config.toml
positions = "learned"
learning_rate = 0.0126
beta2 = 0.98
schedule = "wsd"
Each number is 128 + 24 x the weight over its row's rms, rounded and kept within 0 to 255. Layers, rows and columns count from 0. The size above them is the row's rms in percent of the matrix's.

# layer 7 attention output (transposed), 96x96, rms 0.306, rows 81-95, columns 0-95
size [ 92 105 101 104  87 104 100  91 106 114 102 105 103  94  91]
[[138 125 146 137 128 122 117 137 129  98 133 103 116 128 160 135 147  93 110 158 116 170 111 120 155  76 141 111 131 114 113 106 170 125 136 189 109 152 131 160 142 188 165 157 123 142  97 194 153 107 121 111 131 166  94 170 122 123 149 129 160 105 149 104 128  87 138 130 123 118 130 141 162 123 131 138 146 140 131 141 152 104 150 113 174 101 130 113 114 102 122 151 109 108  73 121]
 [126 124 141 124  85 185 154 158 148 134 115 133 162 144 113 117 116 109  90  87 143 101  78 138 121 135 157 125 147 125 159 144 140 113  85 149  97 156 134 170 147  98 145 161  89 128 154 142 101 148 123 128 115 114  78 124 177 136 143 149  87 140 131 188 117 113 118 101 164 118 152 101 107 113 115 123 176 111 146 126 154 106 126  95 106 121 148 153 127 129 142 122 127 109 134 145]
 [132  86 131 148  96 145 160 101 128 123 121 171 122 141  97 116 106 159 172  85  86 142 104 110 161  88 200 117 140 141 127 144 167  99 109 101 130 119 160 156 115 162 106  98 128 101  93 129 145 133 135 146  94 104  98 121 126 134 107 160 135 136 126 132 124 131  93 154 110 139  80 129 106 115 141 172 132 109 107 142 127 158 136 110  92 114 136 165 128 142 150 149 111  98 125 118]
 [179 130 157 139 155  81 136 116 134 106 125 114 139 159 113 123 164 134 139 131 122 147 122 145 153 163 134 143 135 140  91  90 151 133 121 113 142 116 169 110 107 132 108 131 171 111  68 100 141  90 124 126 134 146  77 121 127 105 131 122 121 163 133 107 177  76 164 130 131 129 110 100 127  76 102 125 125 115 148 122 100 110 115 116 124 103 101 137 120  93 124  78 138  86 158 102]
 [138  56  99 137 149 129 108 134 128 133 183 116 165 149 147 162 131 121 140 123 122 144 135 141 122 151  89 142 104 133 148 116 108 133 127 130  86 165 158 146 147 130 127 133 176 132 105 131 133 130 137 122 171 154 125 175  98 106  90 150 103 117 160 111 132 142 133 127 148 103 152 160 146 165 163 171 119 142 127 121 119 102 137 122 147 169  97 138 143 184 114 102 147 108 102  88]
 [120 148 114 170  80 126 135 146 107 113 100 107 123 119 149 137  92 122  94 134 136 121 121 126 129 123 122 129 123 136 116 104  77 170 123 164  71 126 112 123 132 104 117 129  85  94  69 129 124 110 110  94 143 125 121 146 151 116 113  98 145 135 106 110 121  94  95  72 140 171 123 105 114 143 149 126 150 134 120 192 157 118  97  81 129 106 142 136  97 165 153 123 108 116 149 122]
 [138 141 153 133 132 147 148 139 150 109  85 130 156 151 138 151 101 121 121 138 153 165 118 109 165 114 122 153 123  87 169 121 131 110 166 111 153 116 132 142 140 109 111 180 171 168 129 147  86 175 149 140 120 114 108 128 126  88 132  91 121 147 126 103 112 149  92 150 164 128 172 145 143 115 127 128 173 138 153 118  94 129 102 119 141 133 105  82 165 116  90 114  96 151 151 158]
 [150 151 152 133 115 110 119 131 132 155 160 136 122  71 151 110 108 138  94 109 137 129 171 114  81 148 144  78 113 142 165 159 162  98 154 168  81 145 148 120 119 159 117 145 144 129 102 159 134 144 155 155 120 114 153 165 108 133 114 105 130 105  83 122 122 150 147 128 151 142  86  81 107 161 117 112 142 128 138 113  98 102 151 103 120  99 124 176 103 101 125 126 145 123 109 152]
 [158 121 173 115 100 155  91  75 105  91 180  83 133 145 157 142 109 140 122 129 134 155 147 116 132 146 138 146 137 138 132 125  98 125 167 111 142  97 146 133 143 105  92  81 128  90 124 117  96 112 103 123 164 160 145 162 143 153 153 127 173 131 124 130 147 145 132 139 158 108 147 156 124 115 124 130 153 151 118 144 156  86 125 107 137 129  88 162 126 131 154 154 134 109 123 188]
 [175 117  87 123 118 112 120 143 121  90 126 173 158 107 134 146 140  93 139 172 116 115 136 161 132 177 119 110 147 150 146 139  98 143 124 163 110 136  94 142  81 100 145 133 162 144 135 134 143 124 141  98 163 133 141 130 134 140 145 134 129 117 153 122 117 155 172 150 146 122  77 195 128  99 144 160 179 104 125 145 100 168 147 119 122 160 120 160 117 146 138 117  98 110 136 140]
 [107 109 106 140 115 126 136 123  74 116 157 163 167 143 120  97 145 127 118 146 101 126 106 137 144 147  72  89 127 129  73 150 128 177  66 137 119 166 122 128 144  83 122 143 134 140 161 126 130 114 116 127 146 149 107  94 113 116 129 118 145 114 133  92 138 142 101 126 108 170 105 115  89 144 135 142  73 103 158 103 141 117 156 117 148 142 110  88 136 140 130 173 127 128 137 159]
 [ 89 148 154 154 105 125  81 108 149 138  76 131 110 121 146 152 127 136 133 151 120 131 102 103 113 118 126 141 108  63 122 137 124 110 121 153 110 121  75 106 136 152 171 139 127 140 189 160 131 131 123 179 157 173 147 119 126 139 109  93 125  89 104 163 140 108 146 153  97  74 115  98 119 135 131 110 112  97 106 111 128 101 155 125 142 147 151 119 115 138 104 117 157 138 147 130]
 [157 140 137 154 139 145 173 154 109 127 123 158 140 114 125 161 130 111 155 188 133 131 135  80 141 111 109 167  88 136 126  91  83 122 131 132 178 112 134  98 135 150 143 126 175  91 147 142 137 129 120  97 160 156  89 141 100 157 142 139 127 133 159 136 103 128 135 162 131 129 164 134 117 120 135 152 133 117 139 127 131 117 153 131 127  80 173 165 103 113  98  76 108 161 134 144]
 [ 84 144 172 148 145 159 122 128 139 123 123 113 115  76  90 126 143 131 147 152 151 118 100 112 134 128 125 193 126 157 121 125 123  96 111 137 130 142 158 116 125 121  89 103 139 124 103 115  74 140 148 140 127 143 130 133 140 115 138 118  93  90 116  77 125 151 100 114 127 105 175 110 153 138  42 143 142 141 117 102 102 109 120 113 149 174 112 129 125 107 124 112 132 102 143  91]
 [124 107 133 111 109 124  68 171 119 119 118 138 134 171 112 135 117 102 130 110 128 155 154 173 127 130 141 126 129 136 144  95  74 108 149 117 147 103 168 152 114 125 145 116 106 111  78 148 109 124 124 126 117 101 106 125 183  92 138 138 127 107 101 151 171 126 131 133  84 121 142 159  90  87 156  97 136 168 124 124 146 113 135 134 149  95 115 169 139 151 136 138 186 114 122 151]]
# layer 7 attention value, 96x96, rms 0.377, rows 82-95, columns 0-95
size [ 98 110 103  81  96  97 101 102  99 102 103 100  92  92]
[[129 149 162 127 136  65 142 126 130 103 113 160 123 124 113 133 127 129 186 187 126 136  81 138 165  79  97 140 131 143 113 151 114 111 116 116 131 128 170 103 116 146 123 120 137  98 140 155 142 106 150 161 156 135 116 133  64 142 115 116 168 142 130  81  88 160 169 128 120 130 114 144 140 127 112 115  89 108 115 119 115  98 131 133 124 129 119  84 100  92 151 125 118 158 149 120]
 [127 133 179 104 113 144 124 185 111 141 127 147 127 129  96 133 133 119 117 195 141 103 137  98 117 100 103 108 116 139 119 100 125 170 100 158 113 152 120 101 112 134 129 103 130 133 133  85  96 131 125 108 141 128 172 112 102 116 164  69 100 103 129 129 136 124 122 150 104 150 122 136 182 147 158 107 150 102 114 116  75 100 137 133 155 147 162 148 154 106 102 135 110 153 160 147]
 [ 97  82 154 113 170 137 103 153 145 144 124 152 147 140 154 142 109 101 119  81 121 144 147 115 104 159 141 110 121 125 144 153 127 156 124 158 109  95 104 145  67 121 136 116 112 126 150 156 128 172 139 110 127 157 126 100 146 170 125 113 143 115 112 119 102 119  69 133 116  94 121 108 145 174 137 100 120 140  93 136 135 112 140 145 126 149 175 146 132 141 130 201 162 152 138 129]
 [ 97 170 133 143 128 101 119 100 125 110 137 142  80 127 107 139  91 149 103 135 176 116 144 146 111 113 122 128 129 100 145 137 124 127 153 135 168  86 132 174 110 146 155 110 139 117 113 141 126 118 111 127 142  77 130 114 191 150 134 112  95 132 125 133 150 120  86 132 154 145 102 112 131 120 148 132 109 123 170 121 124 154 121  71 127  45 144 130 124 114 173 138 110 100 105 133]
 [147 141 133  93 177 139 115 127 143 112 164 133 129 150 101 123 170 123 162 140  99 174 112  90 133 146 103 130 123 102 110 149 159 101 124 149 148 103 104  88 154 172 131 123 139 163  98 124 145 110 127 182 117 111 106 145 116 115  89 130 133 103  97 128 114 193 128 137 136 145 152 147 125 125 128 160  93 134 114 111 128 137 127 170 148 138  95 102 105 157  74 131 127 163 107 105]
 [130  56  91 124 104 104 115 139 123 145 120 120 110  79 103 152 117 118 170 116 126 129 117 147 145 123 105 125 156 152 127 131 117 114  90 115 145 171 141 130 102 186 177  97 128 121 134 165 162  87 120 158 121  91 124 120 152 134 116 152 117 141 124  99 100 110 132  86 128 113 139 143 129 113  94 141 105 113 128 139 132 120 165 146 113 133 164 145 155 109 164 190  94 132 120 143]
 [ 98 130 130 105 118 129 161 106 143 136  92 114 152 107 125 108 163 125 160 188 159 137 122 156 154 114 102 178 166 115 116 127 161 133 145 101 156  93 144 149 116  99 104 138 137 108  98 106  98 128 113 143 126 130 105 111 130 105  91 120 124  97 189 141  95 101 113 146  95 131 156 114 116 145 126 168 115  94  81 132 160 115 172 150 101 126 135 124 132 137 157  91 158 131 146 138]
 [117 109 114 131 122 133 140 166 147 184 120 181 159 139 118 131 125  86  97 137 123  91 119 146 103 147 124 136 114 117 121 141 161 133 172 117 146 137 100 107 137 145 154 154 111 127 107 100 145 138 165 165 123  88  74 128 126 115 140 122 129 138 132 121 137  99 121 134 137 169 134  78 125 148 115 122 125  67 146 119 146 148  92 126 133 148 157 101 150 110 135 159  92 152 119  57]
 [ 95 140 139 122 123 153 136 125 134 174 100 137 113 131  92 119  82 179 154 104 126 138 168  93 164  85 144 163 169  97 116 105 171 119 154 109 129 122 149 124 156 151 148 149 132 112 113 151 133 117 121 126 129 141 131 109 120 140 142 137 129 130 123 152 167 145  86 115  94 147 158 103 110 158 144 101 105 163 107  44 152 127 128 142 119  96 143 118 104 135 100 132 155 120 149 130]
 [144 128 116  86 120 151 127 162 148 126  90  93  89 160 143 155 119 159 141  98 101 135 142  83 156 115 157 145  96 101 102 111 125 137 148 158 135 149 137 145 118 163 132 107 107 172 104 151 162  85 141  90 112 156 137 159 109 152 127 107 136 149  71 146 159 174 136 146 150 135 162 128 144 102 109 114 160 148 120 122 144 141 101 124 139 125 123 158 164 127 124 104  92  91 135 112]
 [145 113  88 122 128 115 126 119 117  85 139 110 158 119 111  86 112 167 107  87 121  99 141 137 144 164 125  79 131 144 147  95 156 135 112 108 147 150 172 141 126  91 110 160 134 151 103 101 121 115 143  97 116 102 159 133 129 122 162 141 167 144 135  84 130 158 120 123 148 139 115 148 157  88 168 113 151 138 176 149 171 146 124 131  89 131 120 122 112 144 163  82 157 125 101 112]
 [101 120 103  92 143 117  99  96 153 140 114 116 125 120 156  93 151 163 141  91 124 146 158 135 104 120 146  46 150  96 147 127 112  88  93 152 123 107 124 152 114  97 136 110 163 142 105 136 106 134 167 109 143 153 116 164 135 101 151 138 146 127 139 126 142  89 123 111 119 106 106 110 125 152 151 159 115 133 117  92 132 123  96 180 101 112 146 118 156 134 160 168 143 106  90 150]
 [148  93 131 106 122  93 161  88 119 103 137 140 125 134 127  92 132 112 132 136 140 140 139 185 120 106 132 140  92 118 144 139 110 129 173 119 115 157 125 118  99 148 137 164 120 107 146 145 166 146 116 142 151 162 132 119 147 123 188 142  99 172  95 131 119 109 113 120 159 145 109 142 161  96 165 137 134  72 153 178 112 160 127 133  99 116 181 111 154 109 131 159 165 126 137 121]
 [123 159 118 171 111 118 162 102 193 150 161 156 118 134 128 154 107 102  85 173 112 128  98 126 113 121 122 113 149 110 150 144 163 139 100 137 140 131 108 126 114 173 125 163 174 124 111 121 101 172 161 142 144 117 135 100  97 171  86 112 149 133 127 105 118 141 134 102 146 146 128  97 140 100  89 138 121 142  89 150 124 115  80 152 141 136 113 108 117 109 131 156 147 154 133  92]]
# layer 7 MLP up, 256x96, rms 0.509, rows 0-21, columns 0-95
size [102  60  96  88 102  99  89  90 114  92 100 110 107 109 107 103 113 101  96 107  95  95]
[[127 168 132 130 120 117 167 115  90 148 124 128 132 161  95 109  97 128 131 142 132 110 122 120 110 128 128 173  68 130 118 156 111 121 207 123  90 113 152 174 128 158 156  91 126 120 176 117 152  84 117 135 127 136 141 118 111 139 144 137 105 130 132 121 125 145 113 153 150 151  98 160 135 110 163  94 103 142 167 133 151 120  74 118 166 119 123 121 155 153 101 107 159 131 116 138]
 [ 97 160 158 165 146 125 115 132  47 158 121 119 136 127  91 118 161 132 126 127 118 149 136 140 135 128 171 102 102 111 117  92 131 148 107 144 116 167  91 116 129 125 133 149  91 104 113 124 144 125 117 132 120 139 110 148 114 123 143 148 109 115 144 107 146 127 144 167 176 134 146 143 138 126 115 121 127 140 124 132 170 109 180 103 132 154 140 139 133 166 161 207 141 154 154 173]
 [118 156 107 121  83 163 135 101 147 103 115 124 127 104 140  80 127 152 125 139 112 138 158 125 144 131 140 165 165 118 155 159 130 125 135  91 120 110 109 145 124 177 120 103 175  97 133 142 118 123 125 123 113 126 174 105 128 123  85 179 145 138 103 115 106 124  82 134 127 195 136 150 156 172 124 112 115 126 118 160 146 115  81 128 101 124 133 141 159 156 150 132 152 133 180 124]
 [128 165 108  76 166 148 134 103 146 129 130  85 113 137  92 122 110  86  93 144 120 119 160 134 144 133 129 108 133 111 126 138 154  93 136 106 144 154  99 135 103 159 149 120 131 119 123 139 138  88 115 145  98  81 173 136 103 151 145 127 134 124 101 114 127 128 163 106 146 134 112 172 137 165 167 151  96 153  99 152 122 140  78 121 142 125 168 114 116 122  76  99  92 152 139  95]
 [101 135 100 130 174 116 133 112 153 160 155 142 107 102 126 137 142 122 125 125 110  90 149 119 156 128 141  97 133 162 116 150 119 133 118 141 131 158 148 169 108  84 126 135 151 128 106 183 120 115 132  96 103 108 118 112 152 114 142 104 147 182  74 152 118  92 119 147 154 166 139 155 114 122  65 131 144  92 154  97 137 164 157  96 121 136  86 115 100 138 152 105 138 112 152 122]
 [176 139 130 137 130  97 125 157 151 171  98 150 109 116 139 137 113 117 136 170 131 144 179 128 100 113 102 137  94 110 146 124 117 135 120 147 105 169 125 167 123 123 178 132 131 140  81  99 130 123 186 102 141 124 125 114 124 133 131 126 110 114 144  76  99 117 135 133 113 143 101 155 114 123  98 117 132 149 165 117 109  73 117  80 116 138 133 138 155 137  69 108 163 126 161 110]
 [150 142 183 114 107 143  92 131 131 135 146 131 104 120 156 125 108 157 122 138 141  84 148 136 147 161 104 139 123 122 142 140 113 123 166 189 144 134 123 150  89 137 151 115 124 158 134  97 114 131 148  95 159  98 121  94 115  90 137 178 101 149 148 133 139 177 115 114 165 132 135  93 176 115 149 173 106 143 101 130 139 119 134 159 106 134 128 143 120 102 147 146 165 121 136  70]
 [136 141  83 124 120 123  83 139 106 144 126 155 182 132 121 100 145 135 143 102 102 140 121 172 110 161 120 144  62 123 149 135 123 112 117 113 159 108 139 162 158 128  87 115 180 120 121 111 164 112 159  96 144 124 108 110 152 149 176 130 102 135 138 151 158 103  95 173 118 139 149 122 154 124 129 138 100 104 143 133  98  83 162  91 115 132 136 125 129 112 137 139 155 147 101  97]
 [146 151 151 165 147 139 110  96  67 120 112 121 146 143 140 110 144 118  90 104 121 169 135 121 107 153 105 129 108 147 186 131 155 148  79 149 135 157  68 132 131 150 113 100 102 135 128 135 101 145 113 158  93 106 144 135 126 135 154 105  95 159 125 142 112 135 118 120 113  98 133 133 158  98 114  92 177 134 120 137 123 136 165 118 163 129 163 132  76 121 110  92 144 105 135 154]
 [142 196  76 130 127 145  95 146 157 110 107 120 145  87 128 163  94 133 100 108 134 147 111  83 110 121 106 123 153 128 111 135 105  67  99 139 168 110 105 143 140 123 141  83 114 180 106 111  97 107 156 144 145 124 116 138 102 125 127 157 122 124 117 132 165 174 102 135 140 142  91 178  99 135 105 112 155 151 114 137 120 120  89 124 136 135 113 118 119 149 119 134 146 134  97 128]
 [109 135 171 159 131 118 131 106  87 146 108 136 139 107  65 129 128 116 129 113 107 118 128 123 123 103 126 163 127 113 120 117 136 121 185 105 161 113 136 123 153 136 137 144 104 136 174 141 179 124 117 158  81 145 133 145 136 112 176 128 155 131 116 130 150 155 102 132 125 182 136 139 112 117 164  71  79 161 165 132 119 123 147 116 146 149 107  80 149 105 120 156 135 152 154 124]
 [163 137 149 147 109 109 165 113  98 151  84 132 173 130 123 153 140 138 120 120 119 151 122 156 158 160 124 134 112 105  74 118 150  96 108 128 151 124  88 120 100 138 109  93 167 167 133 126 116 119 121 130 164  98 136 136 137 105 157 131 128 123  97 133 163 130  99 115 107  96 162  99 166 132 142  99 131 152 192 151 122 100 129 100 123 120 147 120 133  88 136 148  96 169 104  87]
 [157 139 105 143 108  88 147 138 134 144 122 130 132 171 116 121 138 114 136 137  80 137 174 170 101 128 184 135 130  81 132 120 114 129 102 109 167 146 108 131 127  77  96 144 116 160 108 134 119 116 146 162 130 126 112 122 146 179 107 142 107  99 136 110 141 108 111  89  89 128 149 133 145 146 128 127 199 143 159 137 126 139 138  94 110 110 137 180 123 136 159 122  95 119 103 108]
 [143 169 131 105 153 159  93 127 152 107  73 104 129 109 118 102 124 157 125  79 145 178 104 134 153 133 141 120 104 167 124  92 133 112 127 137 110 131 121 121 122 152 117 165 192 114 158 163 124 109 141 125  90 118  75 111 123 124 114 113 116 129 173 127 138  97 175 108 117 107 142 122 145 152 128 165 115  94 129 162 116 120 141 141 141 137 150 120  84 138 135  91 157 140 160 111]
 [128 133 138 138 115 112  87 121  89 143 145 128  99  99  88 102 112 177 147  69 137 144 186 169 107 121 163  90 163  96 144 133 119 146 106 149 113 120 102 121 115  93 132 132 111 155 118 143 159 108 167 123 117 104 142 149 117 150 140 121 108 127 154  99 125  99 141  97 118 110 144 141  93 126 110 110 193 134 115 124 126 168 115 123 103 134 155 135 133 123 161 130 145 108 129 182]
 [111 176 136 142 137 157 137 104 168 163 152 112 111 160 121 120 118  91 147 128 150 136 146  86 108 135 141 141 124 151 159 114 116 179 139 124 118 138 118 161 131 120 106  79 136 118  93 148 108 143 119  82 101  80 153 102 136 143 152  89 100 134 125 114 111 152  94 165 134 174 173 143 111  97 106 132 107 117 143 106 136  90 140 113  89 132 109 135 102 148  98 115 123 114 126 174]
 [136 121 132 148  72 170 137 172 161 107 148 135 119 112 126  98 123 137 136 160 163  94 116 141 137 145 148 183 118 121 175 155 105 106 166 132 150 141 141 139 115 125 107 135 113  96 156 123  95 111  47 122 139 122 132 127 123 153 107 108 121 134 155 112 103 111 151 115  80 145 116 157 143 117 145  82 105 116 181 147 147 136 132 130 100 127 158 130 123 107 119  88 134 143 151 113]
 [109 144 111 160 113 133 140 152 143 135  87 140 148 107 134 173 140  97 135 107 144 142  93 136 173 149 114 145 128 131  93 147  64 140 117 132  78 148 140 115 117 135 123 128 102 197 141 171  87 131 127 142 122 105 115 140 142 128 139 109 140 124 123  83 138 138 110 152 150 151 111  89 169 116 167 104 110 122 133 124 135  88 137 129 113 166 132 183 127 161  92 151 117 110 111 120]
 [147 145 117 118 133 115 133 147 125 156 174 137 141 139  88 110 159 108 131 154  86 127 147 105 122 121 162 150  96 130 103  83 108 139 150 147 131 129 140 112 158 154 148 136 148 118 173 125 153 122 181 119 118 141 149 152 136 161 106 123  83 151 124 127 112  98 134 115  84 128  86 144 143 167  84 105 168 128 103 151 102 139 126 125 132 134  96  77 133 178 135 111  77 121 105 127]
 [155 141 131 160 133 102 133 105 136 144 104 102 123 118 119 125 117  95 142 114 121 147 133 124 135 136 120 188 143 150 133 110  81 162 102  97 144 156 140  80 142  83 121 153 137 158 135 111 129 117 154 166  90 175 112 120 108 154 101 113  82 136  83  77 130 119 151 100 115 136 156 151 117  89  99 132 166 149 154 136 145 121 153 117 129 115 132 115 164 100  87 137 121 113 163  98]
 [106 145 127 127  94 102 134 124 164 156 126 138 108  77  81 143  95  97 139 132 125  88 128 167 143  96 137 146 156 128 153 119 146 111 151 126 133 152 148 105 150 100 141  85 109 145 157 116 148 121 104 137 103 129 118 133 101 112 132 130 125  98 124 133 110 162 157 111 116 115 117 146 139 145 155 127 130 122  98 126 134 169  86 117 158 200 143 128 148 175 115 146 101 190 170 115]
 [135 173  65  95 118 116 127 149 121  89 134  87 144 114 143 136  81  75 121 131 127 132 177 113 114 180 118 135 133 135 121 117 108 174 102 145 145 110 119 142 132 101 103 112  89 147 176 124 129 144 120 140 151 179 144  94 135 149 138 138 145 178 111 113 126 129 155  97 123 132 148 109 129 101 104 114 148  83 137 137 149 135 150 109  90 169 162 110 121 124 116 136 121 115 128 114]]
# layer 7 MLP down (transposed), 256x96, rms 0.322, rows 0-20, columns 0-95
size [114  68 104  85  78 112  85  93 104  96  84 101 101 117  90 128 107 104  97 106  81]
[[ 95  79 111 140 133 138 151 116  95 128 157 146  99 126 122 117 141 120 179 128 134 139 100 130 111 175 105 121 134 140 114 145 165 147  79 107 138 102  98 124 171 138 113 187 111 137 136 118  74 133 151 120 141 160 136 138  83 109 119 137 109  71 135 148 113  96 118 112 167  60 109 133 132 147 112 148 119 125 141 148 119  98 118 149 137 117 151 157 137 123 145 123 147 112 168 153]
 [139 168 101 120 130 113 101  99 157 149 121 158 104 103  82 124 128 163 119 122 197  98 126 155  71 117 128 131 141 115 152 107 108 137 144 108 128  96 195 133 113 119  99 148 121 143 118 120 141 108  88 116  97 112 110 141 141 115 127 137 129 148 119 115 147 123 130 100 125 113 110  87 119 121  81 109 137 143 112  95 104 118 131 135  92 111 109 165 141  92 101 102 144  87 150  81]
 [140  90 122 150 132 139 123 118  92 128 139 150 110  74 108  94 143 150 120 124 131  94 121 139  80 151  86  84 127 123 142 151  94 124 133 132 107 118 104  96  93 111 102 148 179 118 128  95 150 155 148 137 133 139 131 114 141 154 112 127  92 134 158  88 142 119 160  97  70  96 132 146 143 169 161  93 166 130 149 154 134 126 157 136 142 108  85 165 130 116 127 166 119 130 136 115]
 [124 105 122  89 114 110 107 166 145 148 103 140 128 130 119 161 128 122 133 111 157 118 168 143 104 158 141 123 149 134 118  97 113 126 171  84 116 123 124 149  98 160  85 115 146  93 103 113 129 140 132 140 134 138  93 118 133 155 139 116 145 129 137 140 137  81 119 159  95 127 126  81  95 205 109 102 150 110  94  95 135 111  76 102 127 139 129 116 144 156 187 118 124 136 160 127]
 [122  87 156 103 119  90 153 148 109 119 154 118 133 121 124 128 138 111 148 116 160 133 134  92 125 158 101 155 124  97 165 128 125 133 104 111 134 131 139  82 134 139  58 111 152 135 128 150 144 157 102 146 145 129 128 121 161 186 151 106 120 108 148 107 127 123  93 160  80  96 141 128 109 138 133  75 130 103  75 117 135  90  80 114 125 123 135 104 139 105 104 115 117 137 175 153]
 [194 129 151 121 127 121 122 138 139 134 139 105 155 133 128 150 123 162 133 125 147 161 104 161 100 123 134  81 189  84 129 149 104 136  77 177 136 178 156 116 103 101 108 152 143 128 128 136 124 156 128 143 105 124 136 134 135 108 125 140 128 174 131 147 140 144 139 166 143 136 119 122 119 134 117 193 148 126 161 100 154 164 122 118 128 147 161 122 120  73 106 125 133 147 127  92]
 [135 116 125 131 108 141 141 116 132 119 132 131 173 113 116  93 140 117 121 110 117 127 104 106 113 157 136 138 116 153 125 107 102  49 113 120 157 114 153 122 150 116  96 120  96 166 157 106 182 171 138 175 121 145 137 138  80 145  56 120 157 147 146 136 103 145 132 123 116 135 109 126 111 126 167  84 122 130 107 147 148 141  81  89 164 108 114 110 126 110 132 143 102 120 154 124]
 [133  80 138 162 114 132 184 103 162 128 146 123 130 106 150 151 157  81 108 156 118 137 134 129 134 140 132 102 138 154 135 125 132 130 157 141 145 138 106 118  90 123 121 142 108 138  90 143  83 118  82 103 139 128 101 175 130 126 132 143 187 156 149 142  94 158 121  76 140 153 118 143 139 115 123 139 144 117 128 117 122 171 118 115  82  79 105 112  86 121 105 146  87 161 116 136]
 [126 105 123 109 118 113 166 119 158  93 127 142 162 146 129 150 129 150 172 120 100 149 106 136 125 133  60 124 122 155 120 125 139 154 132  72 132 125 130 116 160 141 124 148 137 101 140 135 107 128  96 138 172 160 172 198 131  97 137 168 108 127  94 127 120 125 131 101 142 109 116 114 132 129 130  77 124 104  88  74 156 125 154 125 138 155 100 122 126 163 131  93 116 138 137 103]
 [ 83 141 105  97 108 112 124 136 156 127 121  83 129 132 160 114 136 149 129 153 158 106 146 135 120 103 132 109 137 105 113 146 132 123 143 164  85 158 157 139 137 110 100 135 108 137 187 156 103 134 131 157 151 147 148 150  77 105 134 162 119 127 126 159 133  86 127 103 165 122 135 158 114 122 141 112 102  99 136 154 137  87 162 128 176 103 157 112 137 112 140 107 141 116  64  87]
 [117 115 115  91 116 122 120 116 122 112 117 152 145 129 123 130 143  86 122 116  97 142  95 196 126 123 117  90 154 126 156 143 140 140 139 145 116 134 128 138 181  76 148 112 148 117 139 156 143 140 142 135 108 165 149 142 111 124  72 103 130 138 106 110 145  76 122 136 112  86  99 125 113 152 190  99 172 132 112 132 138  91 101  86 144 145 129 177 115 129 164 138 116 146 118 140]
 [112 135 111 156 172 141 132 104 113 136 149 123 107 125 119 179 123 121 161 122 136 102 125 120 150 109 130  84 113 131 132 141  92 158 139 124 154 131 116 123 116 143 144 125 133 106 130 129 112  96 119 152 123 145  99 135 140 125  75 116 135 158 131 123 110 165  83  43 114 136 139 127 132 165 120 164 146  99  84 151  78 115 147 135  72  63 105 133 113 132 147 143 144 129 112 109]
 [113  98 120  67 160 108 115 142 131  96  87 126 166 157 125 140 138  94 109  92 116 134 133 157 108 145 148 155 120 142 105 102 147 149 144 156 142 173 117 121  83 121 146 146 107 125 115 106 120  88 134 135 138 106 122 144 180 139 134 145 163  96 146 114 155  81 130 126 142 123 140 120 130 120 158 160 149  88 148  99  96 123 167 131 140  78 137 126 133  92 132  78 163 106 139 121]
 [117 134 135 109 136  67 133  85 118 146 125 145 156 160 130  82 127 140  76 151  79 196 111 148 100 150 146 118 156 104 110 126 116 140 148 138 115 138 128 142 122 130 111 123 106  83 125 148  89 145 130 116  89 118 135 138 164 145  78 138 107 140 113 138 140 188 106 176 128 126 118 133 117 144 152 141  96 104 163  91 157 132 171 140 140 129 135 126 119 116 112 144 117 151 127 115]
 [ 85 133 119 115 156 114 136 135 121 153 143 126 170 165 135 143  91 110 122  96  98 138 136 127 135 141 143 125 161 126 128 141 124 129 121 153 142 127 150 151 136 114 142 120 141 134 133 117 145 117 154 135 116 137 139 122 132  70  80 164 150  93  84 121 110 112 113 182 102 139 138 155 121 109  72 135  71 188 116 109 116 150 153  88 105 145 138 106 165 141 140 174 112  84 135 102]
 [ 82 146 132 131 104 141 132  77 108 136 107 121 101 165 183 129 103 148  71 132 160 109 149 133  97 141 168 136 114 140 125 126  84  92 117 125 143 113 129 110 119  98 139 143  96  86 141 167  89 125 131 109 129 124 154  74 150 142 167 122 139 113 117 157 140 168  91 117 134 129 135 145 140 103 119 116 131 147 133 100 122 124 135 181 145 142 119 151 113 129 134  88 113  94  85 107]
 [ 79 107 137 110 123 143 101 109 139 106 137 123 136 181 110 132 159 136 107 108 149 132 122 174  97 139  86 142 121  75 107 157 105 139 113 126 113 126 132 140 153 122 108  64 100 114 151 134 115 128 181 113 104  97 129 109 131 140 128 161 117  90  66  87 139 143 120  86 171 148 133 106 135 120 126 130 104 148 103 146 113 136 163 116 169 129 133 125 118 146 126 126 158 173 120 130]
 [118 118 170  93 124 126 121 109 106 178 132 125 158 134 128 136 103 114 142 135 110 171 110 154  93 158 161 138 133 103 122 142 117 107 126  86 143 128 138 150 141  81 102  65 148 106 134 120 127 139  84 179 138 106 151 107 134 138 176 117 129 149 142  94 144 139 115 130  60  97 154 145 133 122 109 112 142 102 131 135 122  93 118 130 101 126  79 149 140  98 119 104 147 129 130 170]
 [ 93 133 148  79 177 131 137 138 116 116 139 106 130 134 117  80 132 143 121 140  96 120  91  97 108 120 145 130 177 163 138 151 130 145 147 118 162 148 105 117 123 110 159 136  91 121 108  87 176 160  96 155 132 117 112 142 160  95 141 133 153 148 150 157  95 114 160 130 110 136  99 104 122 142 123 146 117 117  97  91 113 148  59 164 143 116 146 139 112 153 142 110 136 150  92 113]
 [ 91 150 100 116  90 140 104  92 152  77  77 135 103 130 111 146 122 136 152 125  92 117 113 112 124 157 148  69 148  94 131  98 127  97 119 147 132 110 122 152 129 137 134 118 119 142 129 136 157 153 125 154 122  89 136 142 133 174 115 134 119 129 151 110 145  83 101 122  93  79  96 121 117 179 110 109 125 122 155 129 140  88 141 116 131 138  99 112 161 162 109 135 141 165 176 109]
 [ 73  96 110 117  98 109 141 145 157 136 132 121  82 145 110 133 116 144 102 145 142 160 163 170 131  92 113 111 158 164 138 107 132 154 130  90  80  89 175 101 147 102 152 126 131 131 132 163 158 112 143  86 145 147 121 122 108 133 150 152 145 121 140 119 124 154 115 156 137 108 113 109 129 187 162 102  98 103  86  89 136 119 125  95 116 139 155 110 101 116 139 113 134 147 116 108]]